config.yaml
num_hidden_layers: 10
hidden_size: 512
num_attention_heads: 8
num_key_value_heads: 8
head_dim: 64
intermediate_size: 2048
vocab_size: 32768
hidden_act: "tanh_gelu"
norm: "rmsnorm"
norm_place: "pre"
norm_eps: 1e-06
positions: "learned"
qk_norm: false
attn_scale: 0.125
bias: "all"
tie_word_embeddings: true
parallel_block: false
init: "normal"
init_std_qkv: 0.019
init_std_o: 0.00425
init_std_up: 0.019
init_std_down: 0.00212
optimizer: "muon_variant"
learning_rate: 0.0136
lr_mult_o: 2.0
beta1: 0.93
lr_head: 0.00601
max_grad_norm: 1.0
warmup_steps: 200
schedule: "wsd"
decay_fraction: 0.825
decay_shape: "linear"
final_lr_fraction: 0.02
batch_tokens: 131072
max_seq_len: 2048
doc_mask: true
train_tokens: 682400000
max_steps: 5207
dataset: "wikipedia_en"
Each number is 500 + 50 x the weight over its row's rms, rounded and kept within 0 to 999. Layers, rows and columns count from 0. Numbers have three digits each. The size before them is the row's rms in percent of the matrix's.

# layer 7 MLP up, 2048x512, rms 0.11, rows 409-515, columns 192-255
090:464486571497430537572452450440517438458558522595532496510486468497478541473438466556572512496555525539463530501424577463467486481400564421450520456535425514476496461495490485524547430542471482
104:453490462467436502486473528498480504509502472493481455524497444479508482443532494499584419537529484518407510485505483493391493497481512513529563501512601560499498465556607391460538350434468484
112:538458510491522383465395508518465465484442479513506518586521514575448429528501497474498577539444619499511477503456521443413478459536532467650480588425440405489444569505531626486572485526462545
099:491371555458562452534527523473497488532568534489516525469418465512474462482570521517549447499484533501488507584516555480510500582598502517535493490441551526511502509488523506541464509482440564
095:399514528543442555440450543495370582466586448527403606508522509529464571505495428439514449481483536453464515539597419491509528468503431435474525504395410523467561609543516475526473529456392419
099:510508504426527494550549465525542472496481456543513489513502507460398507520507455529582457539430555577521615498452526425435477586567440518464526430563435601530545478592408510478525475463510591
095:514492440552431627502475495433583500515489485363467454525470503529514494544472471542541506513460491534546494614548494417491518442498496517490470515541604515616517513534534453435523518463551558
102:462569610513567420535331488463481548423619431471502535454634389522537455421474465439399545534543565414424426480594451542542564432504449512457436529539509509554546390457529456477456514428551541
097:483561535573503468463560565389552535519550513479508526467498497464515427474471379546460495476609487405545514481473460474442495521538412444531524468520522535458568406525583514422483482548593452
114:451506557526507480504577504541538412530564550454434525478528563469458533475440472514490515456558519568459412447451517495434487534536501546570410474510525512512420444527483469515492465536456512
100:550486469490577515462588521555483511520493457456564559520499541447512614540490527533460469542526477503607575355496443514541505487516546509432464540526435512478398508549405543508524450458387494
093:604521526460544516469424409493512496539483539530512405467439540384511545468479582546539517569480491425501516482554513538500557577461504448500543436633473525502538584488463529479461523458492510
098:507500590512439429599562505447549564500455461502486543506600601491455479504526475468535433486453483499560493559485581479470454352501569452545480509515561408546477444460424604494551399489483461
093:490471534408427523592524436464525542376557500514563503403493493563495527464475518458528592452527475496436508537480488453599550504459470531505460494487485549588482561600433549587511500537537510
091:581460487506463526519600533477507551514567528475512657523487580589523379557497476458520524418553572442442533466507457498570460530468500597476514514572584490632447465568603577532453515403464574
091:403420464418546467490430510508480448515498500574552580486534525520546449509467619424484457481604485469449584477526461557504516567531545460500521518464550477554503472518520519543503491470411458
092:486557507433472561454524518520441465452480493549475452444495565408537580504610558447492477364512488451440526535385572552408532557467506460437543476475553430407555522575519482622498470513577476
099:511562576508507415464553558534486480562447474537440540497524500433486458604541468560374396566544456494510395493438540499536507498493507581540554447554498530431605587496536545561476534534356487
096:448475450520570561466502490519551438483437484504521508435526560575473485468460592539493447488559561519527478510551405431504433415528535482469467443476497510561428514453421447532573452511470492
097:452547494557446525482495457469521542436520540515552475573525483557561415504522509512674538472483550516519539500512437548546481434519425458432485484528467418403537530558521549513500481577450462
101:550444461513515535502538482431443517487509505582538437493463469476521561467501442500517430563419485446536550604482475521535542546527494488578496554527408464506567475591541639451446491475458534
106:453564485588504566426480548472440585444524467538608547430515531512453425339525494473571531419594446565495621516545512529477405517522488556533552459381524506594580536502441557524468494525525568
100:442450485477515460492457548495562428581519486533538473426559526535513452517537572538482515486529511491421582468566313481486487534506495556459492460614449471583583504532469517520487525610501566
097:482504529465455541382591479535519539513508456534472494534589405528528440553483505466541480518560466465498486488527473466459536410542537460540480532468542511524526568430502425565464467494501593
101:457531547555547624517480440467535445465529530458475511530508420478371560531399516466586594523466522485551582500509483512501409473422482515473463468496505510460531461429570574492533439463519489
104:559487476442478484469547433552557506510533458498498420484482485491494488572534518521572516545424529506466478555525406543577540439571432366589427503517492657509436529478414446530544486510520525
095:503515514583604569550464515468496519433471495541455562521525546441494496509545584416468497585489471644493422452484559463418450470545490549558522423441427531499534559445427523519512461496482519
100:471485454514510458448517610508459544518447454544526461571497507457558524521546454518458523533509508436470457556489500494497523491442458433520560507563432440477489505397513472520538506455529536
101:537567529552596527470470518463601422452516471435437488461486447460477466435504511531456517408497531514449497447497526576463597550485570453522510601612448477557536487506496542498561476574509606
122:500499509502511480561542496475516324533504471490531522523501472487408574520527477425562404572367550507526442519504548492467433515496553426534403493469519473483581478578584602535505606495512389
101:585469519451560603494497528517569551572444502410455489533534511476484509562457532510564513512528438447499469503549514439560460492571560433485547493481397483400526493471526495501500498538446528
098:467592605606488419568449524604386479344489451528519598481567489574475420510477521466506498555448459518475452448464573476472581561531510552502480475513441443427478532535531434519571521559469575
097:540459447532528494585554477507451474447484520482522501555500507465463523494497383457508475436520573457506475546496508564606583565514481526428458509472502537491529430471471507574591507450496541
096:423506484522423446529514516469492481562515457423474486461460504492449482491568522593475486575501503605503530462494458504499420534439454413468476571460425510445470487437484500449455475527536518
100:479480520434545555506499521480550645403525471509502468496476448463447426538448524534514473438434506470532452531513544476549446435518490497446533578516424526468497499404496487594528411595357492
100:516498463490469558565431450522567509486533540494497599519478459434485466477398512430581524508462559531432505494552478579465517509528517505590564575450536530491496550515388589602562441555538437
100:491546529572484575399475455565439467468448422472542427526465506459479446510532536481580452493515522540536447520531472487522483467547472481538474492490449549488451502543463430416366441527484450
102:607485488421495531494528489486430558500485557418509461489480470551582405503422432486457417542447473455544502472469461511454535505461481419507520556419428481466525405519490497518506543463522600
094:508414525462500550466503526468488532511516569546509449465460453514544421444574553513447530614523477581465457440533493548471515495514478445428502605516507364520592445480441528486457421577481451
084:546519412531490542508436469498457528491450436467468540466502533477615519559613515515528559507504539488422505595423438592530600486432571476454527572497491567524531389523498435492571497548442581
102:495464519538463646451571484535535486457582489479499485451513512595500552523557537528490495619426447539459544491474520487531470545557495480523509453480534533468480514437558586567480477529506537
099:510498522553499454507448477510545417500575486574529510476374487514449492538546500491551439419526448469532578391578485481544474521542400437555548481479544495426483499454492441537540547510459478
097:512436504555519556531444491610516534403454533386449488450490547423527478493509447536529480476417585566527539550616492480461435485554573433415491512397531524497494493497503459569508515512519447
093:485549549500477601450521559499578470533461452551486439561420514539446466514494559498582486436501519511525484424430435428407572431538335380589506576504507520391447453561443589493558477445427561
102:530538566369444455515535443496535563465491551508493516467526537517571437523498418393501471525477442529512458541438538484517514501633536553493487490465418502446492497462496496444518484417540511
092:506474555416424573532609523508520506450543390531530528422523497541468472499457477496514622502473506445545546531424563450433491545481448536452517537428488468527486502520485497557475499505488482
101:481440491452478514510499601469452541534438578385527495551598536470447463509470568500496445483466575480431391551533531534508521561565424517518492522400377444493499626472588409482505465451420445
097:515547590525448575519481493438489420432454530495513542472411516505491519482461541472532406525495447536557553495510465546461498444516482456535489508433498489468498548516453476492486533475419568
107:466448501542587520559534550396503482644466533474373518567517499438531504513507422548534525544470417484512459471483485557426423448592512517621542442557566586497581463523488623478403370540547454
106:378534474435426400580505562482546437532385499521583504466524524514538529550469541546446436544449520519593503536514517559392534559441507501535560474483451530411501565465442507486472515408497494
099:522459569516450517585440501557518540462493486486550453507516517509470609541518451522487479480483561482481443584574490527540448518504459521503447475535389442476603564564464499515507577400455456
110:603485427462479443439481489489545539483460510470471462572435475486514494445528506563438457449452477501514515387603498555516567441468511523497491543484514518533532563449464471381418474578528437
096:454570427519475419494496508461518348442638512469485549478468501490447471430580414499508613494523378522479465463482569487481520531563564494441477453491531525544459529489617556530417492555496488
093:548488523567350498448527469555500550439528497460448551575514605539449481481515577472376439453524467543488440484466517513506528514574540474531495364500463503508413506473438484465442531475399566
104:504430502509481534475597473441511513493456490415508525480573453574545450540487519480515443478486520538396391490505501550568469418522515532444542367475403426603556526592607502500456550448474419
085:547606532402549433440487461451476495494393571455430444431441401590484506496481408458492556444469446614515555475542557492467517477546560495553475524501438469494442529500474541450510439556477456
091:478515449423519468481469515508430387403473508534492496441426454447565563461432506461535466571491428448558500492403461496415483576471548463449543418549455545455613555420525526471505445464549433
099:501491475561552430458527564470457510508548593541436515487544481447468409380524488448495596474568512496364554439400476458582542507509494405536515470475506472496442454478485493436431514459446438
107:622544491576536527553472485463490545472540518462429535523552407454525552508548678420472399482399499493562549481493564584529424577584437516477468499531552516499470404488546506495582509481606493
108:416477500498580461477449477571507408487541451540523444525547535523601433500567483558551516535501435461584455337548549384433561519521562541497487472518550556480475446608429489416311491554473546
097:529545475439396542524569536490553498489483520448457548462453390490470509446508478549463554522569437488595470517443485541544418542494454386474454632559405444522526492560514504530431534453498551
103:487348548620535512413478454510599503501443484491534411476475500490544503525469442546483548572421453530561428422596455435495526468510556531465445478546525561425480529491484501414460462501363524
101:465481519473504530484509499460504482512520577492466514512608559488553564434503492439577460544507436473553524526495505441542390474614535521508400545457458505415498496522508538546481530565484505
105:507521498462571532497492567492472548496476492555466493456519510522427424483467455546590453489505384492622575475550489415477446479480444553457450504423548450446550609466407524447554520432529388
106:560565535462475476427642488505444496486519443426486428544481569473548513473506502496422484513535521515496473458588493539583427520500626412511657577514438553434485460435478488467514437493536551
103:476527569532496514526473502496442626465569507517536437479584513462411523524516532511386454560655435456512490454532476634513477487551493539500524472545541478484490471504528588440484538591478641
096:444562478464470559536581481590455466560496494550502516499491438541510477602552506543584481492556485554421441555500502582519534553465572513524542513407452547502544480456580560502498567448531502
092:476483513513497540598536486540423483443465443515444409542503504421399520503516434509589459526491510496555448569514560451486437480456461402445468535498518520423442429467563501477541477486576493
098:557524497522472582554542574459509445471511524556497506469558454506541568532540538478532602501477467464546499436524540557438465544465603414406566452546521607474428490500518430598494497506441529
097:508453434475477490478588553588480529535526536449431521469500547532457571581498544565525519460512491495529512533562483492417412450544410579459446465476475481473433466488506414482504621517506568
099:519524573465523570523345515542489442379544474495592468463500513522428453587460540524525459538480493638437531542529516423491610533440442456487601455508490522396470602528422465437470468449516411
103:570463574405524523472395502466518429596458469490599539503432494538405524475521451570437421510493540523359537411522578527492500539488505500483579530451542482521453500466496506574468427450497639
095:504481503569472481382479520529410481492445461498544479429436441519497494455592478585465479470427535582521543539485432498525436411456490530493558574503527548413578466525524478488527515628544533
108:463558563492443456490523478402502515513538440438478513467502523485443448478538534547491510496502454498453369540434543543411450431453542512575467511501487481511492456492502597565487467463502596
099:516453514501528555525509448594510567526608633499468478538524436397478535550511376563429500539399494535428516497494466543579496504568549535445474407524487492576595556590490538461522500557606477
102:559512593410455584554491445564537450511531477482400451477445521432480459536517513482581460493452546439611572465501510534470570504488462490411535491431451493384456449538568566562564522500494473
097:554463465462422506497537554551495469480491479575557550508459598464591431604577526520488538554523501481466403488518557462415499604567630530559440589557470626495471486444499531558580518563543533
092:460431549605479545446563469513535485455405471466555448597581553555595550480497521526538465561538495508446487554599483533526552614479444410577472473552558436392471506550421551540488469563499489
099:531448516487453508565531487481518541439488515460531445460501531465510587515440495593576491434523376541523495597542426525512518483514449513407482465480406507422551393540459494484428507593610530
106:482462452515513640498466494544552437479509464466592568513469469419428521434519447549533475534534444470514573537476524541499493434505522517498560406546530554511466501424431497523479501515460498
101:603519549453532337532580513626454493564486494562573369478523440475470471519476439531447343521501548543468470514478481495518485502509516538518579531535561473511472425517569525488538464485480433
112:541492511534561510536510449474494518599517581433444535455460444514502452516465490420489500510447485582406456512633528543543576468551436561476551519618537501492499483560527462443429529582484498
099:452535478432597534620533492542450513483532520574540489521441537524420488346467527416528478550462515537574495516449507493569474553427458403488560478527485441499530430464538466610414435511478470
102:443636614591499560474561619558517547464397566399456495534459478503465416493519484440538508481529480533479523504503488581484467558516513484568465451498461496563495497443524554511473450443482565
112:447546521551531418526538497535445624499459535494402540415495424556544448454491511462508474534385508545456458460538523571528460416455463514465358583503461505494445517398491432595492532506485419
098:560548530609588538433553453484448485583447616471532487526466428539423414504457525453501455464540509468504493442489515531521461441490497595436451445499479572486502506570451480431529536571422584
102:502448514556493509423449514504427460481462530504518453478372484486475482544557462510475493385501461539528545567418544489562509559426483476532485522577537615491509556601546587404536531482491449
104:481541490540531488407514532443423455534537492527557505554447488511447464551584381456485509545444559489438517477447550440571482511436532526461571480423550470471512502509490514511513522572510541
107:490480478473490476395514531448545478441520472512443437488542493558565413620470465433524482424532572478500494410503468546479527560495514416402579504483363548482474450545527507386609454488376626
112:518456544547412525518503476494522547463413418477431580630498388498553576510547444349589581504513505508520544419455570493448444495419534467580461480505498515491578485535542555587464516488442577
104:464499497487491493489517537451558459506367495535520535455575498504553519424522496482515539454543450503497486493440528512501502484546525498501540499496467426434567524533497421454574479404528498
092:511528449458394495385468437483509480504508514452522444552511440463568475484505471515539468517472522480483476471462471462533451512468487553535477582458486528508512444488453548531527435428547517
096:481514479561510534453523452551429459579525585497533463498445428613478564637578488544542509500447516555622483475503527506506591521481397458397406503510490511482409431464499518584500462570511494
094:541508425501491525479517513458506565550563540546516392476515443547493461469481468471525513598468491544532512552511539467495485539426521590530495445494650620404528456425479468497496457512469602
099:462469495446570525497539536494489565516501514457463526461522408472515492512506593633495405617516482505541509479470506465492408454479583533461425477466531434431489485479556460420576503504501450
094:462479416422485537566527528495508625432462476501527523509412574482548475523524470531460489474496513524475502501510558468524419552649502487478502480517484462560501497543465545486513599479547503
092:496473553542541379474543508449499508527412494501558474519485469496560484540547529510504427470495564432463533468424506553509452567448508541494489489460564491440495554483538436503451525432531454
098:498532505471516509349570583503479447411555512485512481587426536522458458392497480509472622498485488577421538547581458499549541564541511567506524453447674518501488522490460455445442529467463528
097:503510512549467506639515512453528534546468446543492548459499504548587496567495407508430580558450487516549620406507529479496515499537410549490461525571520536566542504496513453474509519476493558
089:554467443498520515525497491513505453528508560456542529550487482498438484576514437598424485469537462467571441493391559461415460580505568471510580538585455445552494525454497541518507490482367513
105:507435465499495519539460533588513502498510540511479487522527467516494483454553504390516467519553523426557526438533589529485476507580513473571489477527514541505510531525459527561502491513533481
108:465485534570357404535484482566489499502486477493501422518484538493535543450402525520484520478513548524484481446533493501459457455453549484536477544573511489430445560507488516550513461472504573
110:466527481549509526526478460493475513331484531472400504431524496455599486508457582482496553419533537550567444588481535474461473425477422437523535419516555485424465506486505537472487505422469549
112:531394438482593490527430492513561415417484478525509419452534511498448536555461545507436514559465390428633529524569524551474588482445547473457497492477503569355432478505458485577452449516450540
096:440554443536442486522490556488376617461548552527479474560496557518480498369475509409524493427569482452433474623459547515509504461528477555510447476426513538408557562444508521483466486456488468
109:459526466535411468542466449497422552541469442535514479545549563452520501449508483605539559474467484476418588533550520530502549536486540425548519502514434501432535517551463549469509507468494493
106:501523530510513425426507522510496493559506529545517521510382490525545526502513494585474446485573521434534484536574446495553511540560488476516412496510494469533452505528461517413466506520480497
# layer 7 MLP down (transposed), 2048x512, rms 0.0592, rows 409-515, columns 192-255
090:550477442511639592472488435496563571469531497527515432430547479455480522491616539522475527474574473332557609562522509589454524528487554471512412470497501445555521437420430443476485530440460439
111:539430529509497534592481527588503512549590558441444515498462498531569451582481449528463485492587396488466528587505508476517456498486504539495458468499481474457487514530486509515489494493533450
123:444505509435521500522517490552494557563539559458505467632492472465450542554444546484423528474500518533601544444457430470463540611498537450463513523476444443457366493515536479475577527533396517
097:455567484490495440446407553370465511565557461509538522464447482505557537553570553512481464565495458481428460428425492498475529501558621408452469508496565583490542481474485457480491569531531542
091:473567454541603464547510508471517597548490515468525488524486630502489525504459585467589511536493506545485535482534488459471477526524510491511471483525567476507639441453495419484469518520520518
099:529401436468492431412461584480480452495535474534533490397515481613541483351489566512520387572549554618569498513462483458552470443557524436474478509519502388569456427483565482576504434536488464
086:469438499537444488431502544467559439499410496480523513478468547526493469519494408498512517438590452473481403527476413437585459457407539540423423527539477518552491489421563381526562502458457412
099:459480551583605455492528609555546440360518528491452405559504558477576503606442460469507582411547534424447485400512489437523576547526457402495473460457533491509503423389458505490502471573548518
101:472461463528494528484448472500560521487450563455451406479484516412520506394515518472538543494509511381465498568542414560548433497476543435469462507456549487517475580564463508480502525401572545
119:467549371529544515518532480456572520478480510527573536512601572548541449486505405571455544521467520494395524453414538506490492451486502513562605548595450515536462454504465506431501495481559565
106:596452386485509503535502431503543524543453455449542482502574479459531546493503506529519504523444479496578509475545509503498556541526529472414627511468519527385517510504490546524520452487457466
093:403557503475517563609484480450563601510537455522467520535496499575560525513516442426478467471551510517453395509494533489502539415483504574529572498524499461536468531488592539465520507545431615
093:484458459493531493447438500514528525563588530484532525574488545373501533524541545527493405441499476579548532523534496519527546467569480466540569490506405468615442496530453552492513500527466487
090:498516429401527463492509546446537591449646474498459485505445577418502398455502545332498410579461480576567529507605460452446511559514512580532493470403567450520529454477491501569520453514465605
091:542523564516493522472379492475539444472508471391486481488580385455482499474540531540449457437487456533540427514591485478464511529561546419485565454457514496480584452425492443402493392532563483
100:542484515413525499530480439542548448420546468517464464473428526530557560559509551467493503544511476444566522534548491490420439477457556456428506464436502496421436515496503457498476515601504434
089:464579489458573517517492482462459453547451556550465565485561452406442456445478535363454439503503554476574401469442433581531547563501550447394476504542639479537489549505516528515470492405548480
098:447446526493441458424591485410397507570555529421478500483494585494585505465502527509485439491561507456488551502467561527524469558552517546524488512539537531530471465429530565445436503526432474
091:506500409488530551535443501516569445447514474577523490527479560494446582524410514562462489489491421468451619444549556486427521551531521492594520557569573507458551540498552552553522546543519463
097:454518474539428449549594506523537479542476511506470538470517404459591461421465508519485469520428584488474506498465489502556533500526458574486451475545619532512513428522558491468478523502482536
109:435483476431501506557504458432512526548492573431579519520533425426519473510518478455480458470506510501526409372548510427421442465505375499483522526486454423461480470463495414489482479468525540
118:465477545493444518515580554443565460488441593495506503532490490391421450480484493542506565471492493530441478482454536593468640431520563465496505522562537533537593550512493429566564482591497549
106:484631523578488433531429570523474408437438580506456517507456549583538451563477395541501557498538545552486435506450515465541568484469573489435468524483504515491458465473474472476517463498505484
098:478475509503430452579460503484488483577497461419521553541559496406523533448467534615501514510489399480515513427513517521538471434497525553545512447494579525632410643496463481371489494437503572
093:410510542570507568513544549398487422397475548517428432587568433546461461496555422613499500456535526558497550426500525525495494523541448466479524506530454520449571464461591535528532450494423407
101:532546457462670473496482456482568490585535537538451544546453446528534510453493476599584456443455463476612452438495496499550544548500516472459473485494483479464539462497523508430455504574613511
096:484580520461641505490537494448616454481539524433470425463509520503467575509487576486537539503548523487453471417432514615472457541450434528499421624516513539538464449520524555479443494565429508
108:518517510486446428516422465477555452498510412498563458579396458526493531510512547508519558447481439478459497477467407506527476553509458509448499564476531465533562569438559510505459572484569609
108:423448539467397461478542595407526474518440487518498500394478609511577490446541547451525482568504546465505491537560436552552554508495496517506531459498555493567459467539467557504469525494440536
120:477507430507614418519513544464447321509511483520504517507582552553400514530511438449571392499412496491504458540442512450450531535444474459605437539505503547506479453522538527519469596490525439
107:541531482457562518498564467560479575496535438466514491615454465470532566605494480500491512497529472460527569612518555505519578457567460573507537452494462384429469468442577546529482597573447522
099:542525540458443522539484574545422498464461540463532524457442385506415535484445563553510444488531568459540536553515482519530493542546496565508488568489507494498464386540477540452464465409440500
095:524462525487467494445465504467562443529542441470458532487540417414524427483440446487510396556546533420498459474501513458608534522573431530484532572399506528440375500533511508529394445457575568
097:559463510551473424509481456468507530440509505530425546541496468562499507523497526542517571594455477560531623502462520494505482470444512415494478421528452523529580480636578527487474435395489583
101:540512529562441432443477603570438442492490475464542599460473468368533543459516486406495547457504501488440505546516526500550625596540515536468496463447485470519435510528514440522470524512579519
096:466537494482475500550530589484520565519547573486480458629455477463486449502535511430607457462476591477541413550499594491453486450466539489501498482538478554460460622577440579495532585558455509
102:433514476447425448418430520479498568513420582438484428515501452581473533494449464523528427502407590385466513433504526527481520464515562505534440561520462507423420448527578536595394512481488496
110:576579480605577505519565501531455459496468463519522500547384532540508453483538580523527556511460518409444507507462495481488525527532499545540587507493574532531512519487493417487507475526556603
093:507544584514444543539491404534557516503503383445560535534476471454486476481502404533478519524552510515486616488540498472510483451457377469511522477502457499494402490530581586579588502544575614
078:361534425489524415420486500484505544411475460384442456511503432468497492525400482467514397595504542553401496446440536530557479512504468524542470509462420417446476479535483508491441564497477510
105:446583405437555522452529487405535541419473508488436559579413457524476478507517464458492493439545598467499480497500546557465498570482492566483525511471535481510593491576504492481461492508529506
095:480485562538486483476547504503524485567439537559488567574545493571500448580477533509484468440531404428536466457427495444507480500433524402514449548494505559542466491547463485569508389495581543
090:430479530469557500411511576567428462428503477518456443524505455434447464432517554523472492529463501491566450454621437561468474643479448551438444603555503493504461537525448490499531557521453541
101:448511416524493457546527508506549513480509461500534491551512565500461530504500422444516524509475401496462518437553443595598430500536559457457531494482510472544469522415510439533496592586483473
106:482540500487511468496519547450451430451603538498541381508509503449450554585528439480455578522468572453477503537543500584515446599557548463471505578452512463589509529418471470461416491424470450
093:487549474415509532444462476542489463569438625482449574617612495481527522514574628540602555575547508572462442518489457503548528507457493541506562440622421552478596444605492496475569513522447554
101:518445496519510580498506470508465557444493510520576592430513590548513450542482535425389473522531545520497406496595510593502507523474465579424489439512449416536403499445411451583472387552475461
098:536532436563459479511486503645407461548487524502426541479419437574486545539452499458478514533474539497489456550547475518514504647597461470498435496562506445510472555480528538501511473596535499
110:518418443576533523534514619349539407455472506572396513467536467568525476512494580573488513509480513415508480488391460443417508462409513495499487481483571495527572539514454606468393517451558432
109:498539569490551426530502506568486496493529565477533402457354495409532512569475542462507499488456524517450526476609541469464523490529536550505565496619516608528474478584487515435572530452506545
094:516479436500502470508446396499551507469400561459577523467552411550393470549552596463458519440519423473624488475477405410426444503524419495526504577506549526450575444470490543570439495503573445
113:455525534451430422542479483590626521576513481473433429507485545542489467502528546500541487414468507480554412518449466530526548459506473571529529445588546572513520434432464487522484494555544433
093:547479565517571448462534532538422542543455470470439523509504479455520465469389531511524514483472597485522506464542488598475466465453501533492487482497414481536505527590529454449551485470437481
097:500470522342475610627496516476513512557470461446509480482456447478513533512471516520513415582483537579596525525488345486575478470570430474485478542510495508535453450486525517558521387449521502
102:435431571528487536515425439516424511534435464543477486539386448541473499455542524557552515523443527553399469509570458425440488440505490444480467533529513423438555493488589466515421513480475468
084:500490571545407544542521445474508475592512543462518581467529529530453541490492550393511460470493492553549449514564539464486567522509504456580532518555520457512429550596543546488433459499501479
094:517455485610479544366568483480432481578433441425569569524468582435498599520439484541424475416509442463486511454583461457524501528589561461459530528560567530528527490547482411552396534486559531
100:539564429516501463548438536547507533474535520444533440418481537484472511539530531497498507477453581575539558436512472550464472494580488514513528427485574451639495450520515534414546533489480400
107:502522484465531484503519402494478438495597526546453475495489516521500534505500410542467453536567532534484636514515485533552499511591562550537549431482441456538501495503472457488455526491590442
107:565415462548542504603588471582563544464385465406452479458459580556449497500529497510501514503455456547451482526498475542454408452546479473501442495473468534530492513480430455535530418505498572
096:508436445656539558557405494558472518452552496389483536474462449495427500539478501390579473419565491484557429507501486466577446476528425427568523510529532490514394509561509490454503506423534416
106:430554506507478504451498460423530502524418553523481612557412574576513486442538530419488507434431478454535507442487553527527515504528479574467514560609521481492560453468451473578592493495509418
102:586517491577577541586519527456416502536546588519582485464442600436566403501527514529511540489525534452532566479530470507483510393422438494554461541477538447529472468570478550478559477453456427
104:488521452547519555474589407474521419529487552493530441540519480517521536552508542556603474555480572586469513433490492530481396459496626525496473528489473495468524501584521493408599485515520515
106:481448509490456526473478450675525564499516547569461543439522608536472588466446414447564498472489510536493437473463452470531495471491583548583561540505529549507453466477491482537583523516467520
102:565550455541546472556461486564581568481544538510505491564477491461506657474500501609439600527598500524485522518545445543524491481481496482527511478529456495400487621445397535600547593502533504
097:440543480462514521428429464497493505446496544514421460503393429470507519503555534542402416492459523517544545495501510459540523525602548489568434518529535519421570425531438596441565495498488494
093:480513438456487465582541542474531388532575491493525487488445415528511526516487546432552568503446507536426444559558478481518475458521471549479449465521540516524585499495561423500513484478569499
089:531422528512482497486572432467447500519505509533628454511465548579476475473469436420399531479551529548359552480581520611520526415429545448518409448580437388605448495561508470525519567405524525
099:531575498526486473526480454463552471461498526480527491591572427520464516553536450441533516476463546517496493517468389538436557496529518535530540468494514499460467518541387559527465512530408588
106:449421502445457505444419533471550458487522510464504499488474427486568435588504494520505513514491489535498509562530429512463509490508478470475554477570436466478536621588566601546512511471513445
100:555447477487482455575524553514449459513493454549432519490435435495440522475497441533574572493472463558467456538538447506495490530444553460477507548456448485500510559523488570577484504569469508
098:499378499516469506518493478473514497541527457485517530513575488530490456518456509474477461490474517448465436482508526551515561581467464515531478437523467505503498488469530530453526520473452466
100:399514479565500518502469484427530474414442499519565439479536485504502562494452544459629489562441478420472576439526505488478501638593514506478419521405496552454449499471447554449481491502503495
101:357513438652516482499493484512511626500530436477519482527555545466442571448441555477497514527477620543555525490609492436570436496474517438579564475467575619487511471498464449476478538511541463
103:449594537478419568500509519554429486494438532559612546466475424448477564537570490504448502529434458530490502525499439456471354550483427559453634551471390478509519531469486506598459502528520454
095:522495538446510436458491525518519521543483552486549531578473464532562591478462410502564445456551571582459463573565525501517423542422441480504479482546537483528459460506442554501478462541541520
097:450545449608470544496467551443467515460498478448496564466523481463529449490490413661459455460449500494464497519523489454508509432546527492516459476535515567467522517483485380510516504505463474
100:479532561441492532519545476436477481366448449495527515562556609591415451525521404602476504429517596530450570420480544536442511526558381523531446489488552452598501551453625471482517458487475536
112:549495427453520553491464550444504476501496577442500465510424560433573495466454443542458561489565511496444591574427514533492546504524502446516528531616540512492433548370459478504461550422512439
103:372504478488548599441540559443456521482473544509535462405456423507565523571452488495558503588505487504434511501519487462550507542568485504606470453495465520433520431449541506516480576479506544
114:458484421527597517510572435555551493495529499478398544506452521462533553588503497463408407606506479579451452525469450484569543533452567452554541569506517540510553539567443517472455483474496431
095:521453630456485512524545469494508612527427515407467523535443471510511504486442571515547459543469464565472445542579486406477502474436551544544507489552454602471547541524549437490493532499501481
103:577572587345472437469536461482501490518423517460490417587520477424553596462557486500477554545485553489506603424556614411460436511535379554499527461507533525469561494395505476509490482490424527
113:494476483490427488669451554578424558529584438470518434358499575409540595398427423552499544451547503493552460513608546502564529519532528478528508445552535597489560463474459447549422543526613503
100:491436499470482476549384449510481584559451518496464493485501452480428429502463506501373456535545455509453563443515521571522583442481540552434466566475463582439464444447552522517507577512487541
110:508551589495393422468436512488513450510561495384445525484436460482576478419506529495550454517544440467481452497473503435520498508540513501525527502385440548564506558468442490446418478546477400
116:529403554560494597511499531463508424561508384513571528469499457423527481506431518504571514441521524511515490541526539456533512597494511503505527499457468443502512571527515474440489605425555480
111:535574528444471506554481478533476420486506470609394446577388594500530482416500523423576556473500538531452446460548518494387583595545471626568438488443503491483477544476568604543470515451525530
115:534438478541505554554447464471498488458508536458569439495513440451548467392519472550483479541525482453488530539491494507512534431474544504416367526503546513520491390557488403473477437462590611
098:474515635428513561472454506503507537515496568514449455521503585483577575511497542539464560489555490452534516535492510473551500506475519395506444500509518561523546417559505453530488539504482490
094:548511496508615508525479405441485454453588534508459527591464495549506513478493505316499542556532496464474544473505631625579493509472469490477527478591516510452431489516482550487590504550395462
092:495461530463586385378510626515413492415492463510400457512482532418441481460429569542441541494474496525461544477439527457424448542532535441445564454583573550496578528485483481461494615510425514
091:525519501476552527563464522549509520502460458487467537482465503540525496550519501559426487436485401564517526486535574592500400490469494564488474553448430503469571510599454507551511478493495479
106:509501582554573495481540432511386508537485465458486526570525486497565516559499489604528482489491543491458510470619504588608495490514503553501430389559568455442461517411559514415530502565514494
092:522555468535494564547491435559472430474442528524569546546528516481525410559582463508545475507461461430538444388435510464575543373482566412421486451414545497434616507548461480552520480546522563
096:412463482544400520547516476543481482510535454450357506495457539484440555497562519506431424544521480545541450571544436421495512487557525488458527528545497502505470507501452411513536496489479473
094:510425581486513464552514525460538490577581563520500433523567495452519618540482512433534517483555488491547483440614493459537557512471523345506489432458464480543543456518399452504535526556532437
103:443508542502568559380480436520487533515453506599532471537499443573397452497484486531573503560574520487488584561504477500532437507547500400560412455496492462465583488538490449536467520621494542
091:533500398657518500538446563540471455569482543490520548588462525549450515491452463518466603478553550470549516435477407430514424483479506503408476476469520520487515486540452416529483456495544509
105:545472581546531436498487532465495451521525605435394518443504401473534460511473466552517439536515420564428526439499473388533486445419542496484484450552475502478475324541485488511423502436524536
120:514507459487505513512494472485479426450564445491426524552484542475505469375519459447559522423575450477580476482510425548512418429574569469488402482503513457531450403541449531533518448429489557
095:574492405449493502477498568500515495498458496502466422425435498464446466461497510457507600481435480531458456477542559484565510510504514506535396528497526539555544553480443492513513540497512560
118:445514462492480539500366471474586517509527453462566492465544456519639602489486512504451511455450490492436415507582472435490464611520581486500410447571527540465403522469391583536359389500537448
093:519413574511583559492514506608539574490410528506579510467546572485491543508615572581416436516489540477480493520490406424556511510583482579551521448546386504481567445409415373514404387492501474
114:492524461607481462498468467530479489572507575443516382509516457537577494458543481589460470494532444464591601426494548577498454574543521535487443536512473486521507502582552564493493457629475487
104:416486544463497537458534483556522549492535523579478400485524472522464545443509418448448520514461391486481413481527419432549433439418564442532362422493459459608459450483496448477467512512510491